From a checkpoint of a small transformer trained on Wikipedia.
Size: 15 layers, 2 heads of 64, MLP 640 SwiGLU, vocabulary 1024, 4.94M parameters.
Each number is 500 + 40 x the weight over its row's rms, rounded and kept within 0 to 999. Layers, rows and columns count from 0. Numbers have three digits each. The size before them is the row's rms in percent of the matrix's.

# layer 3 MLP up, 640x128, rms 0.233, rows 0-108, columns 0-127
095:519464548550496452461515514506514458510545473534482490477470560511482500542505586489488468453477512523520552464490488523518545580460527482470476460410498538472475468498578512473470518432530589476447504465443451509503498509452469481509522546516542472542521551544506485458544515485575458568487551538463546452434437460498508519425501483517417428451507464470488524468476505509394417493406
100:500569510490498534565419496468494461526502555484585483459621500468518516491448514509515447534478466551446497448507541478555440505508520528531503482466565538478431543517514516449554556473493535458467422524565506509434489543511497529487444471513406507510505523475484548456521459573512541462504589533491564463533526438518520460518527535496522535532521509519493583569476489448543513429470
116:489538453570485449462567468453434442511584448502522460491448421487540504509474457478431466398471499540540521503417487513497506462469558442542507427532485496473512547445549461507498459539517496570523553513521461471513553499500492479566505457490520505533531505555508487529542484480506461523509507512497436604512501495536545511499485540570493444413556498489487544482449455532441460536572
103:493441496569554508562489524594558466533480563499472533516434509534548556519585506442519543435586493502480536478451506505522527471460448431537530498444525493496567479457493475442486405500427497517517502467500479514474548513484513452491547485449508429417508463520436525544515538529542497524526494550491563484438450466473501482471488463477545509459517538475545447484526461547476467462593
110:517562522466510514515494426448513512482414455511484498493542391475470517503540495510462516538501530516490471549446537433469510462558480521523477513522512471492507561463432504521530508572541429507502528444481486501521440501589468480507508459553496552522472497494508484471592506470486420488580504547471519573471501488494527549575481513542503494532527530503488437507569551545484478446350
071:413530491480506543466526493548494527473486526583403560516506499492538459533456481471426535441521523489582484512460490456497443471518458465485519547584520482521540548485465505500439506526454521561481499479481468471552502462497490474533567479520582492506469462469507486496548469435455478473454455468467488468439551406482534515489474518489559494520512483585574483516417421513454420506447
099:467448561524511515448544528522502426483522512456539482481486591550546440480495533568499512478560456463504503493490504489483544434512525429431430506529529470381530480565496436515488489502536545497539504563521561483495459474529493550527447548487473490484520461501477493496521587483584535494436435565469514517455524492510481480510557497522558537544489469564500445539543464531558546478584
093:505530538493497469480491479468557521489541508403571486544567529515407464483406518499518453440545461509476517596456529475451532496615543532574471520480452519521482511562500492540521487553482481477529511507523472544547457519505551570510505449544523549502479515486532531511499517505489530506581521466487513609484520544514490470572537455440485471582502511455442501511502544457574486469507
117:555531452507434470460498560530463554511459499466529450468495481494480502541433546555572483512472444478474469494537448489481526538514498504426473563524600426543428449517530529474561482523473445454424417608524450512445517563520503577510501514487515511507562471518530506592530543489512501466493478545527515541515478557523432513498470498538483490550506497508435447485510509513552438466510
099:504494522471561424535487491489477524489474436432543533519441479443486547493493468569512482487567467508526495533501501550487482422436524494565568493484468556511466522471438525518537431475496479480459435551568545526455455509593474541431522501597426442566518519553487483516440473530516489521421530524529491541521487438488474511514440523531439510554477544483513454523502447514536555504555
100:445527435493494491501532430455479483472568504495493536519510542518479512616503529577502531513446501534525407481488524501479520499523507487439496545427504501506465551492494505485510508485475515506498506550478546461499509625492527431554432558482464424514499490560491467479460489541530398505411555530519410476498511514561524528482535507481532534558487493602508461557483507570519506493552
101:509497540476444537491573513543479468515384525509477490465483548541517482529602504505498506525450415493529536505453454541526446539440579525554503466471465539465451523559518499495475485536504513533509547545471457485506521489584517544530483598482424503564471464472548458500514542561475501555460466456407483477436429500468425467543470514529497465557544500494503489547534492515502459545484
122:507473467524495486562469495541481482428552548498503421493527440468505469488484423437502552553533557424531510575510501534485496514503551469435479439561466486476488511471563418500523480543481474449520526489589472530534475516523422487505560499501562528503497483546460500422464465581530528466485479545457503514475430443492465561542495515567503431518551452512478552495572522414514511502482
090:491466483473437496518490478510501535540496534481516502499518561489612489469575548492475444518456489492552546443506527546528499523483525445391520496482501479436454470517551447464520493539521470440522506552473430556474555509466584584475488502529541527481499477463563505504445440583469497540437470496440519464483482565482508563530507479500561545515549488473474628544519506501464497462469
128:520447467515437509495562468507489482480524536424495473530469483509551523418481580468511471492516472549578555458450478539454471440505484502500411565488477498491469512453524482486475521442525480414577500539481488482515513534531473500493536542536464539543522548504581471495423512524554536557469494494451531535466514478410539480540529435562586525449432481450417511513441462537516485510482
074:564583547460479511470512545514485462506548438502522463486502538502522553458492489506478442506507495510503474518422453503475488488561458489476486513492492531457457399517473381482564511516554526387535510568539570467472565505554494503503428516459520567442545504484510513573533518446526542569450515514487562535525577495496453515524482472523545529483440488490462496554496494566489442508554
116:485489560462465513491451498454503559511473469449559446496552487465446494491512467464548515528532470521433461518521492427434537516555472584547460500503509532488499494481526541467524496491534462528480492469472527558508448507584407519498419438473476544526549503481501381489511523510452505516575466506528566530535498516480540474488588531409431422500519469469523493545486563525476489477422
076:503484539482493455490523497528498607534461479519492476517507503506470442569532456494538536574528499508533450537468467508430496545458527507523488459503510508376566415487519603521556542518492535482436517548620552529521535493532532527488532495470550533470488484567568490520506464539441482511512481511528501462511493435467560478522454482501491449437458494543614480467524507511443473489485
097:444554429507395437497481458501594469495465525526536459497522462496508476484467504554534529458540461485527521553429535399533463527520446523523525549445487496504511449476445497562448511491503492550460458464571444533486469524547462599515402502465536508558485506505462481532582517502472503525547471492487542502518471472496464533520536492489452514549537498416556480515489526505492458411544
109:530532501443509556438478471510497476432493547551447563490565475464434569444491478536448529507499514485458471530500591481456484501469498520548527485452555542553470519378456485456565526487551507470539420570510508523506477514543440487479578482558431492500472507513522532477496473499466483476453545549622459503535512500505540558447454505545481546507534511494481517477486474571467522529460
073:431456468529577538574551515491453519540551540467488456418430486521595520490493457472482488452512502481465449473496562451499492464438466458496514555537406522416549489493410517487459463495514522510485520487493508516495517488449554518514544528499430428526580534486416505467492488527498445554404520481467531503500537540516560529503505500499520458551497542544524488536515469479499551416523
098:586472514506506526545533516406552434457594551508522512529502511537541565426491522521514545449525473521501493468474487528505587534533520534481481533496491484481491549516640441490512513482534554442557479449491518471492492574495452572569465549507433480510541465479480497492474445490427527526482477526489466495523520530465507506480506459587508486522462428554460537490531552576546515467510
107:446517518569504558441446474465569421534462528470493503499412504498527501562550449549431553465565530446539509465449425477520564524536469527527502435549495514449494466531520437485568574518523487503514520496470474535545515441482492509500469500507463539558453461434508560496468528539444451464493497509470455451526527540521522481561515493469458481445538546452511532471560507477454536602478
102:486486476460504643469574566456503515490480527445532547612515506526509550519541547451514468528470446518496484510498471496457443466503510477468466512445525529482468522544504480471545537500491481590535574465524511480506510471499561533506538543541479486498497475484518545457460499425533463457465516411474510491423555550546468492526484493562495498563594470563522550483552454525526579473501
090:423567530515546512461522533508510486528518481552527488499571510459527432497560424555525519501581491575496504521492505443463506491482549539557499465552527467497470589531445555509472509446524467493558475551536517471552412520512487473476471488440546537469480566469548498560521520439460562477542498432534485447505535457495508522394549535461568528531531553514482505505474452513531527542566
103:562455507464530468502471511435546562540513473500523433459482428468491466450492478541580498465483488485407442510556422472479529479480530478523529574469497467490533483448463518497493542516475449463508472508452484458485468501557397482478584473480456483467523489547521496537490487501484433466531418510515455501457549544484480504516517475647434567550536494515540520480527523571454470506515
091:467492576525498443447521486515451510521473502563467553467448477555512508527476565491489527479521543565499552556479500560453549475534531452529444524516539468543507429484507457480423522497483510546495457518509563473467502404490474486525480518498534439532509572429482477524492492416508496458463451530460462566452434498491503471511508484527532527500580459561590589540466465440476448429509
093:563473528461518516464490465468493570505500508507508568586499457476570466485482469539493450476527479541484430512467530551482498442548568516550496473495511463545477566536446438512546459511477507517545532422470429520550485465504449453537508543564593475511497463477533468460538512498451463498427532505431518498497495464457507423529575455492486475495507504527594518533566581514488575443481
090:565521423527439539495525501453546523507499517530461496461511488415502478511444486518454566540508457511552528442469456473480487541499581490480514460596528488483567484505487505432429543515520448494513510449510435520454482481470537527526434531499521481487416492473447480505539467505424501457468541531459402548508554505518421479425478440536546515548545492485533500433545464468518462420498
103:539538421515541483499584526505438576517581511485497572485505491479567487507540518578457506464619457502611438402445517509427479485493426500443523547519463484550471580517500438481476497512481559504474480493440521470481424518503547527558520488482489549529497509464465540529477488485510503531468467457496434525434528544517495509491482491448521469537500442543441469483495521508519504490507
098:552534528470522491438489454496481494560506483559421548489565506545546397502553454531517498482523389448459548496541508493575564504497535467456494512425491560484535558472439505437472529463487509510544527541543424457473467419500492456487571448479459427453471500548517545484469540501514543532476454530536494478453545538546508548512426468507492496475442439489492504471468513504439499520502
077:539498518539561535571439475508532513552491545535524472482487519567494568508473487509499409460528469546529519533468510457543522465497478537444494448443486397447468525449477510428501480473578464419458510540531497529506507446521502555497504483570462469476536482539524501446455490487499458533477394513521490476513498479575414570597502529495522546453495469534553516462547527500523546514566
094:536544516500575517493524520585482571492529519462500448463510497485498465509543463504502469464507555486492582558554467560529502504483524488481514502422496488496465431438499517478466516419514489485471445524529386516465434455513497500461502469459544527556436547517433475494500577485507483503543481434481579452515489503564488369522573509562501479470441505476462448562472493462506532500499
114:479589460522497467548516484541473518529514480531548513441571417474429505461436471486473503552452541464516490485494542544481491546526472519491472455501462448575485534544491471543523497499519496477454471552491503461588484514486528521490470570538607504484499474479505554428556519445461432466527516469537433491542462452519517515410565457407449466466494527551509464471481467444449525526450
109:528484566454480436492535484389527533574537494448500489473497523501454486527505491486567442492498429442388436564463481527508552570578494540490514539548510456551497514452520513475543454529504540447508461460465537481478501502548495542552502459436536535473463460520507469478528464521452482570481523517517581526531459530575446505498490585486472473579491522438488487529544460455469502477519
101:481491458495485441523521528614517595505476504426563475491487463544492487479494494550461531461491509445558538505464497517481528514520487457510564488513466490415424466427534567513473499490499537497507442496518463555482499534497506489436546500551458506553601441533470471497433414432552518466530528450543470468474461462428539434438481511547499468574539537462506518481507443484471528500480
109:446530495449455518478469591556499481442527522590504518490563493432476521489449462534488467589520539499431495513554553495472515474531483456494473489493427532464529440476477456472502582507573485468422499527485527438463523505412479493474538449466522527538498511483493538499588490462487419472531488431467483471523506525449427496452427452502474524484612483524491494549509487468483486521455
093:497578519533553549509505511538491509497547459464569408517520487508477561516490502483452483374494553442452544434490567486536516509462473434461472574501512532479475503482469453520539501473528518494480445449454499535566446509528475513571548537566480509478537504538455509516483507498560436433513451482534515442472463514464505532438497451547432488508512522528516497461451472458627471532521
089:586491471494532528472514532488473508563462461549511486527492517412552446498477523505419523482472439481466542506500482535426542500468575546446474510552477433529443458500570443571501473577513458509492480557525436596490519488482507555499501517524459511505428532420472528486531523512534526461522535544492436567545485486459475525496487529504551517520507422518603528482515501550526577529525
095:464515512565458477483512538464506470502479554480467422416563533506493483545501529493486550573469517514465516451600511498519504499487486587486469497489518492572506466491518464499482451491502510542460446606517476518467531498478475527462457525438513523533471570490525493485586533499483603508499536565535456574504477498467487475421470489434483543549446434398528562578512510518528506482517
100:553529479510439466551444473567460482534492448471544480441468499489481594499481516532533474511486509424469541487515498517482409457459465460459465481496534481421508531546499453505478495550488517497533493610554554462493531472513464488484508482521499494441590538415444587435511549536503445502577503520510539457467479496479520525520507509517494431520476440459469509439565443549489458579507
106:496460542523541492492497421508457516501566513549495550520564514411473519558510460381536498515530545489467531458509461549480502487430493540535539503464522533495476449472499437501545480499432513533465561486463488461502484447517514403467626479440564508490487553423545552560474497504429529523467499512547504497512472466479515583503492499516452452467461504483498530539546575536505545482532
096:495435491485492485440546461496556527490502482580510494496512573601486439543508481470490509553450465493497546414459515480534504442524492499557507548493499543435525520441511475452469516516636513448475463473529473527524452472398490481511528461431504548523475473547500469525499471509495452553495471550468482465547552521480466459576503429515438468445559501538545479486454478439518514510565
099:462458485604512531448606539495500467518559490453467472477512457496565505497521440450492481500433520548528467428477494476547464475465524543454456476516523489511575505462561461526454522517543536455464520493516548553485538503460441454498451499467558560597428500447486511463503467490539565522498553465505477436466542475485552432519493484425518559470504527517532595526468463510484527545502
090:430485556527471529452513533528532519458527473536533474506516458531521459457549541474492458544489521563571520487553461449537557431553475546528538521429475477413511491396497525467477549498541485537461519512558527441486577475520540516511474532451469479547509442488498500435494500484502461516561476472501487454501485437445490471430537463452466407459468472586500459512466489453412552504475
088:496522465506517524542535509447547460494536541554496535488516495467484452409505512526395553611553488486448477527521487491484484450512519536524469480451483460519552584448522441538467522488510574518490509537499447497510479525473551486477534526503499508524547461443515539467485411511453622548537493490531450425502536497531505480466427551553494488519411434468462507529491504504521546584474
090:410503506498452526529483521516446509448449519557509465486518465353490458530466518448526399465546460553415465506477503466485443529479526464512471564448449552466478490438509523482527554507488463592567515515533491437530481462525530501526499437477488428549463582502537498485552490511537465453547470514474528471503562492441480511498512495514514480531538509494513481545537395477498499458478
099:546427451431548476552516511497555475475511485472561446511469497542549536526482487449404514504505442502517432493482412479531502498467539502584496412464472504489544539528477512521470522537504477537528503492470372486551495515463524479512606485435456473564474494585491482483501502529505458516495517426494499484467507439517593510506472474519457514561516553510513484511551529484489475609504
100:526441519506487471479539541536544507451444532554469550504454483517543424514537504523456491464488410498482450497564463508529479560583475475523495439535519534539538508521513553495572475488516477559502585490545510484496535517493526572510488480520516485568480418500518516507446462550429499525535440443414462467473534483520476577489425543522480482558473519575500441494522508531484397480432
102:454529468536549574539492507466459486424551457576489444428508525448507473531492529542552453480405483489514513509503513496577492502469495521509445515545531489475473529492534508509551551471513546500465501474492487485510536576497555415518502485465514476520486523526531544552584515475478539557571505542517478491522515435431454539471448507462511468460512552530366571567494503484504486456592
071:511533495497458508491476564454439526459533535559528511520590519475566506407567478437480565466451478563537458505531544499477526516474478505554519501576462528461487430511483421508475562535475461512446490481485478501491524520470498525573518507503459494473465497502543461557505446532495538452458495511509429490564538472447546411428494469530541517489509529561422562556547497515518563486578
110:469437542554541513436517541531556594579466533547491474516491436439423472529453480457538458498521507546466523537514559500507521522480470456529429512481489471573454472479542577425500533473497490468504534559522523469499557587530573532482517465492563505512516524521457478560490507532452451592556518491468511507533463557489515480557517562498490464475534564453570539498537461472456514462514
072:516477493483490537482490456498490548503514479456488491491537438511510550481486479439422489499475507452603533559466498542503464583551511506521419383546444470537449526562462487542527532473488501405562528509496522498528555522465502446468554476531479544498429494520533515444527486542528510477524501527506514498500501476481462510580565492508397468550575493475493502513496563470385472559509
123:414447490554489514500512432546418453462536569458464478485538513475457574556501485469505427491516484477484528481523574537556499459425515558449510463469525510448494426487508525485534566536464493561492589506518518495542549502479499524541491439468544470459524462488499625492500451485472501484544445445583448449478539455522541528500521530457511524456511497505540545475552566458489528498528
108:502444526523526511464487488496564512503570483517522450506458504437534467440539520492510429527507516500500516464490487500414519375484471507500435506495439546546508469448550490560572513500548488512476486523522461537499554487572497444572453455418477501503506544514510514525527534484497545480485479555484505585511463438432519527397491498539514447495551560503483504537538500470505620575533
106:489506522447488495503524444460483531496503507449563556512518389463458590508568449526546436480563461551403425459565482435517586498551519515505535569521462571508511458491465502502512498526514482512461510532455516453537414534471447495522515542443505520479557479550538472533543421514504474503529486508509481540543461481537474487501444480463520473483491554550537485514513489572461465427459
092:516508525520553573482481525500517492591536460500540499551511517451484457491473460489539466506614543520528554463430497501473468473467536529526537513395517485578525437426533475515539522477598432485453474484561479521475493556481440483523489525422468482435453496493531452508444515489484542498510521506503530510480537476566554411498525496529514540436575512514460543517451506530533530576531
070:491512484534462513452487457537504546555489467509516501449515495564432479536443542514508431511449584495470504471539426531452556440541492502441524520487461479506502492472547537403465529502489530547468489558535501502454533537553519511413473512520456518495466477475425571444473512450489551478602459541497485461439497494553409488519451578473529440508500516488579461434455514525541497506476
110:618492482426501460443468527469502476479527458452479530469599505472498429521478461568506485490392453534497488462437443544506545458496556556512507526472481512530449558427523534485551512445552469485476502508468403433482487500540508499515478466496559531480526491498487507505456480526460463499505498525556474546549456503499541453482451482510474488515490414504485462529471550520476514465364
100:493513494451569468499470484469532470462506458557487484535598428480524535482501464487418479436509510451503498410579576455519479502420486517501538444520534467506536574516454490540503516486482503500425476486490474515507470559535469478543436494541526512509550458571455490478475533445508435482503474504577442558555514468537478549488479506425428563463543488500534493528477392452506474500517
083:522477492520523471480523445460489491497500544484524510441486513488528569578466511532498519517484470496538498509541488524543516408506492467538557465470522468555484487464529559524426483511455549548468465526511467481501481474585390500446495470510557474578608431549477461430459426488493462537487463549575407477470491493596470517507440454487442472475458533526530513495544487515517541537542
114:517518528500539461516470424465475470448507429482518547479492510442532558470492497413477435442475521509537473471516469564510432541437494570477532451513513525479499459473496503527522510549437496584525515522508569514485465577438467480442415534546465568511449422551492507480564521449511500493555509522540485464480504465518490549453541529386486490546468475476514493503530481517494402545452
087:529531510452471502511479533495453503430492583420538493571464491572502577512453486468528530484511461533521418437398501467469459519453480499500518415575459479536489491474497534493414454519508458448511420516465468490514541411470477571477483536456472507496480460470449521529462491553483489467470544495535519521494487505483455472549479481520410497510472554407444556549517470554511515517512
098:443500529499526472531455571540511515516540526562503456511503563530518428518518537447485425529417533515495498487548474527555463469563520455510443505527473491452489488445524504472487595545572584498438518516536485578520562508445486470513514487479542544546583518498510441434537445577483453530505435454500506471487527488442524471522518411508450511491496468474460480571509433459535453491471
096:455528559482467476528514523460512472510507484490547517441488471518513503488470460561555526523529532562485472487475553523567508401487508517512518566503538452526523518494513545491471443485389530538498412518453514553503469480620464542437601493496519514478533503456490546501487462542492548557501431460499543503486477538481545436534614465511560549539475509503482506557537540557503562505523
117:426472524491559563500481498449496504473535565413469551465440459471513434471509454506464448466524418509506490485565452552492549472571498553553524543500503452423447563548520487511514531479505520518450487551491432451570465511488547493505498554508494518487472496456493497513433569458500433485512485445533476424572458488446441549505472493486497523490478419584465477574457516501477529507489
101:530508521494506500488537463519525488525487497525487566479523479497530490474568506495511458401484478570437465571534515503489477535524536460522506551413510514442471545512519543473595475425500490523568573542492463463500531470506476545596544495542531431511448518471478427533476502480553482528503519412533510407421528425505534494496478491550530543479567472555548422471538477492480529466539
103:541523508516563546471485425465484460515525476464475501542578492497560519466463463489454562492514439509475501521472519507458537481491575439483449550510510419530459517484494513491401486488532487514500456477501494518476487510462475535495519436425579537453411512513527532541488484528515414483497512505582493522456430514555552449505425536456507488475574467426471400475496527512560497580515
097:429496474495539533486497476445473520503513516557481474450471484426479547551477517459496527483536512512484560528510497505448485461534478504500448532475459525521528524464459448553472503570566516389549519528447505470537511519447519480501556537442462611475553469478554481417598503477545494479476596500515536506441478455520518503517530528493504519443522577513524573530500504516503542623482
108:466459471491573450502506488424536512481390514502480481546470427453447528502489517520480530603551486436467554481489488513524554392558561507577543539516513505502459474426530468555500506495514495507505481525474504552474572540552461466554463432482477537524498510492417431496482439528522508524491547441536473518462494503488531492527426479505504425546513543533541502504531492462517421544471
099:442527535568403499545495421480415516466538449538432480523459528522503515522510527449474486445455467439556507490495550473539521557470451496483484592438521534462567493465493527501496527509524539467417495539519552523497506498428513523477584527541456466503380440540521514483486462491527462520500535501487461473547502472495608506420486459559483524502471518548504511524469465460469480508461
127:494501475467438534493459445454484500519484502440535434536469470435449528558417531597531458534514439487451491606452523499499512512528589517559526488480514505534470426517572498531504481529485430475511505439506436501526445486566512515511529526503439606529494506519524555516464479556502490474484464530532479556493463553532535498551497558524453492517530566434537554445501498501492572485472
104:574508520538410536455533517551424573526514485507502525445487465531527485472428523448504453478541534515533543484502472460440475432502527457471432542448486512471467525541476540467544495543456487511500516484507507428508499509503485474571517503432460406462465566461467450575527547524530486449527459557442537563516507465588479486573511530535513578514507544539554428516487537498534478456514
098:418545470454488509525449425529471452519470511445508479511488512511454513572570502515472473537537536500542468516515458493525505548459483538558518436535492440521470472472424516492489509439474516524483496567516384486453539494456540451471517470493584509487511438540533517468521508500419497433559549477580472459492514478586503482577414536449485418502526516461509452545498483472510448540494
102:553455489534475461437522522598531462468453483486499464524494480517439495547461509548522441552563468562449486534495484512542470501519502518541494558406548460552460572464515565563511473477518530557512496475421466541541450528509527540514562537445555481544527533497476490475418463520604500538525477518553547563510498522528490533538403514512498484480509522512522447421532534508517456546519
074:533528515495490504574556492577511611454462415501486550508459546479484554569470541444547480442479564435490514466483510492564563484554467512459456420505461447504455445491521544563426486534525515495522485482513487479498470465505476478527597492465502469491496516545446559469499568530501532509416484517519537482464493496471489516535483513634517526543517500526516490465455476475524548438523
095:468541466492464461517490541484524436530475396462515516465507514573482484497561494536471521456514502445497547524566450559482481484568515460531473537467457504470476499502429549572509515498506520550518512448499412446452466513513549432549501474521432463513485497509527503482461480480434472489468440518503565542573485542384474472568414616495526522524478523448511435493464496498481479506503
100:536557510479490530506438527476524497501515546468582488468562497488567451527510464531484556585484529465465480501493489426504492457552607539510408449583440548545492585478500543466549467455478514493455464462448503481491437444540522417544515477470444525463449560484483463552520520563476537433529447466523536511543465503495501479516497500537528521498448445507453494553535513469512541435513
084:543534494462455473479577519505491527501524532454395412525515469519541456520542471455505485503509502458514477487473520456505494570469536510436505499544497435460549573494475547514481551580501461419496497500470454499511516394434598497538558465451451505526469481567521530470494447485451474425489520551482497557544489549473519499449507496584492490493550502464565512492471426477534454452517
113:546517519474572442466454475502495564484477495482507548529536428496438537471439421548475530557476517503541531486533518520514513507494518525507528517435473544512463435433393529458551447442524505545489478463511504499505502450564452494414498526522490583504514429504507555471453495501519457482507543481529563533519441504447527432483496484506478514506514444466493472440490610439449482500399
083:390477443531482479474531499522486524492492488448527455540463487530463495469453528401479427544543542470466439468560541500467481516518459546501484488458482459564473406431560491524467542526503482537418446478466546516511492523499488476510539544545438496606484442602512508443529462470556496482529477439456445515485489521496496460420522455468466546511492482508473526419473480469536489509507
080:457487446540500546515499512535547507453471495429484403455533557439495549515490543505516516521462588547495484405535555575510464464506478495531512470496414530588484440428487529539477500464487509532419528486464483561514472535491460420505467431530500466531446440515534475483538459544506484481456477470541454421486562535471434484475496505495504518553459517524481484480484503479493483547604
108:521519491581501495489430481528464480542537525479443492552526531495476582553456480524458440492456493480515500412482461507514383516493565533446546563470482494469468460431511480462523470459503576516464459466475454515510482545512518456450493488487515486531534452409438585463472495507460494486557516493559572478534486506477561497541499482512480432436493446459546507581437557489496473463456
095:472411544551480496434510415527554521512450535520513430480451524486484503514501542498492473531489542528526498535540470454527502457504510588473534488483466536447503412541492515518517544459579498480501500514500483587527445588495472516443461499529495475539615488515470531545520515479515456534515465429528499458591517462514444457494488527446465444571537557530502503531471518469532437545586
117:520512507523606528453423462438442462514540528541520475499462476496486489570483522531463555467502537486507555498498419507486482446506537468472507525515495465499500558437505523480507501567504511421569562510484528418504536521590480422474396521450541605498535506480473512463541503585536544472529495496504433480517553455510485489548468485467483499455464485521469472541540458424529515558510
078:451391428472438484499503525508533460539497512454430525492472536513491504527470513511507513539528570513568565527547445515440473488497403551518505522503492519498482505497526476475531523537581524508524519530417434533525478498504463550424447462496571575496546483490543430489499518473480453588480542505497510537518497565551487545534523593434520464487557493468512557423469549472514465480524
123:452422550526496488457513551551511508515528519600566598515510527577450509460531460531530491478570484527511528563525557550493542462528435493460521554449542491556464484445492561546566516559455596443545497500509512525430489495507543474544510557539543518518530475479498554512505503467513535493532491443495529484540522476468497463474427512532594523522495464474479440432527550514519500439506
090:547608484487421563501519417436513506445521499493563527539569492491456394519519501523493536513517479509550474591406492518510489431500483484548487470476484529522539474530467434514436488517552487519544487443464427570486488520467527479548482503491486503417449482453551527503462509487463499484425511552463462489495486490486574502458460524552520501481479566452497514536557593483509469487470
099:458540521506548542596540437544539405546499522518521545538386524422501501514504516405486556513512552507482548554474506475461471429484522451497501552536503495479474461493465547541499530515565488491502551489532478569490492465529484408476482485533510458509448491499527539465508471556545506369450549554509461521469461553563476572505483465500498493514476542525503474525516470500499556478558
086:419562511452508596513511485480446504487516520523508461541487489495532477479522494478488535495531548500517408456501481519476499538553428471501523574527487552571545431581554443432521501513500501501488549502441403526521476510459533585472453567506472556504502533474516492539590518489470517553557506438444506520501555528556434480556471491474491492513439487486425530522513467515555562457474
097:445547463472479449510493519559491545472483478502435510482534508520577459474477492510488451507509572523535509483437502490508408511463522547491513552495514567473510543491504457513487429450499461524572483499550473512551557611421517557504347520491517486484505434451488506452512480472530479486505499467512471469490526475540402529449446510445533509507449533543471564481512433488445452511533
105:420510507471584498524517573502516531477466541535501516578518459427493463463495510532550579563497564493543480486493573474426442514550469556489486503430553514489548511495467434512466503500472527456569497555546458484494476452408511445548548517499461447528466449474497586452484522541552579496478493515526511480443461494470530515570475478533524504485480479574588496485470525535525467543510
094:519467522528478483495500429541420456461484558530467527515509546457469533496516540480527432500491534619525520493447539546445458502521513525486500516481365504497464517456487500410470532481540491476504522499522519445492516550492519408498534453582501527468510473578493502465499513463483447545498512517533472466419479467505465469521489480594494484533440489522560507497444414460555591497535
112:518471520505535513458550565523467520487551499579499496517470497486438490482569475495558507509504475433497485520501523441552539493483499507574522512376529463467529498463527547544583534521465509559500520472510543514457453513528522530562543556492468508499523468546483529477498475555521472629521466557495582478503557529517510530457532483521529510523488525519510499425579515598445527436591
092:501482522533525480458429539525516484486447465468516512509506541539391505501533464447531469527536523462512451463536470452544515472529515507442544462485534443431496477550487511503510502532521512496457479483387487623487513476441572524507489497543517527393533479447484510484507540489496477449563556493515543504547490528486481499546520524435476467533588411482453482420527466488524409445494
084:410392417470492508443535529460498459503575448486524481557567472476492451542456507543520558515466488568506443508566492507428501475444452566456457513571434502472494508483464520553503466503555493485471521536477475514504516520503477472514505555529576496520441528540477500547484533613513444524526441481486432486521475490512550509505536565517521513465554570501521471525538586472475514489472
109:461525451453503448477499482557541498565531494441525515467512429451471499506555481627569504534544536486498433488531496449486471549488581534502511508494474498486515493473463505570538513485484540543461486516517462529479579571491456437505500564455496455527515514507549488442507521552523420476501494507431462586436486530559473540516612574484534545477471538518551483516505506571501523496541
109:474534466541500447533493465439536438490482476535475511513483466409448526499442418499557492512442512537517469494475549487540511478410471448493435464529511510485479461492528543492491520512451488560489556441458446517524561466493516463507519601508507450542487530518575542462574469468491478505458419445520533542431450485432524461463506515577486439451407438491507502486465477541517542459494
093:563487533498546490500488633544507479480509454526537471485541467529509451511552562537467519473471579542588523488392544561488481488504539433544499484513478513464469481487516488532498537530467548496466446509514472473523522533479521439539532560489553443506443521429498508534501492621444464500559511561469513447473498499495495514464479412459499479507464529582436512555520509503492468538560
101:531404483511549489518505548502448520497549410497480501499453570520497527489594500448437474449533534490524478473517391577516513552495483459487489488564547472479469543560526495520510575518491496542515504527476471530516481532431500432479533461539492512574515468507562523473504508485501521543542542522477566430500476471528543552551553537493500481466531502556541554439408523445535544509582
084:459468532500543507539483569510443571492503498535521466481435552480512522498493516473548523516544561488514543512503477531422406495564571565465478484570512465490452441567519407509512487512453479510494489478515518472486569477490446487494462559403478572520524528380490489458562584525501583544480477496498582521503512514549493479527504507474559518537541531516539525520529534470487458544520
087:553485531468465479457559487522521499516406509523430522581427460519544491535544514491505502430532475629509523504401484496511461470542478463527502511480516493479557459461455561458499526484528431505521593400533505541519478480423514565536470556509523494566441501561526496524448477476545455476481585439471482466471498471499539523488531454550506519496517551543510495531494470449478496508478
096:503489493524538528485479532482448479486515510450474472462514521474585526457532594513428584510500471600528504494398450541524504476458563529565516432548452480546445519498499465527554520505621457499523538517470566422476518506523496468539491499499446533466477520433473481479429544541484506463483553509481482446533516551461514514476476506523516471534422544538514567509499489546441495559453
114:488527496497382490527482517464510438537495541547493526506426483468466544486499585537530474506584495477502428515521527472459512551512604512482495521565480484536485437567482440537501487562463519495483457519466497481546484539568538595496460570489456592558519575472499528515496451515500523480550500466422480498528498521507491492516525528415466531533516513488476571544437453524553552525500
088:520444476520495442527512464557465560452487500532474541502506570542449505542510557474531505476580443503506549505475518584510529498509424467526531512413472517483584582537454476380483530502511524485411455429467502535484515536523530465513593457523425487513517499528470457530467559439509504544498530500466471595499468506471471468481497561543515464494476474454493436454511485523495516464454
104:518543521477522537485534523496503507529493518439505542534518476509510550459488509512614520567454511537459481534585517526498512446514500491497494544561538532536562416455501478516457524528455393489440459491549559534534514527530433524531494550538459482455583486566537500521510485489514521432478497534595362474515508532456499427404465500506511504510507486519462483477521479493543564517486
065:525510472556536493509545441504535527512537584494472502450509486473545541424427514502493520530507480513569521506567482534450564546526453520427451489504507446414509487456483477407491547470453462446473477565561455471444523440473486537455483522497441525530564489532525522500479454490454519482444570447508493517512514512457492553587494410522503488532414462485508521512493462475552471570443
095:488533464460523531497500502527481539497466533495533520440559525495579502392493496531492465507483476517524433484492446451519499577513486586507466542496462485520472564462537478448506501498529508546531526466552440495502473503529505533461469515562457529590537434522611478497506498498529491503532445456387493468526508464411493579463527511534533497507488458428520454472488516462596483580544
106:518513437428503517515547501506401561526533458498509485516441492560570579441454515474473511475535552439519508483490502428516491448433569548504524499508529412487502502533489481537488398489451453459447514516468484487519470471472496444535525456499505540555478432483533539570566458482502465526461529602478504568478485491564483525503478506551549471509571525491513511420511464522564478510540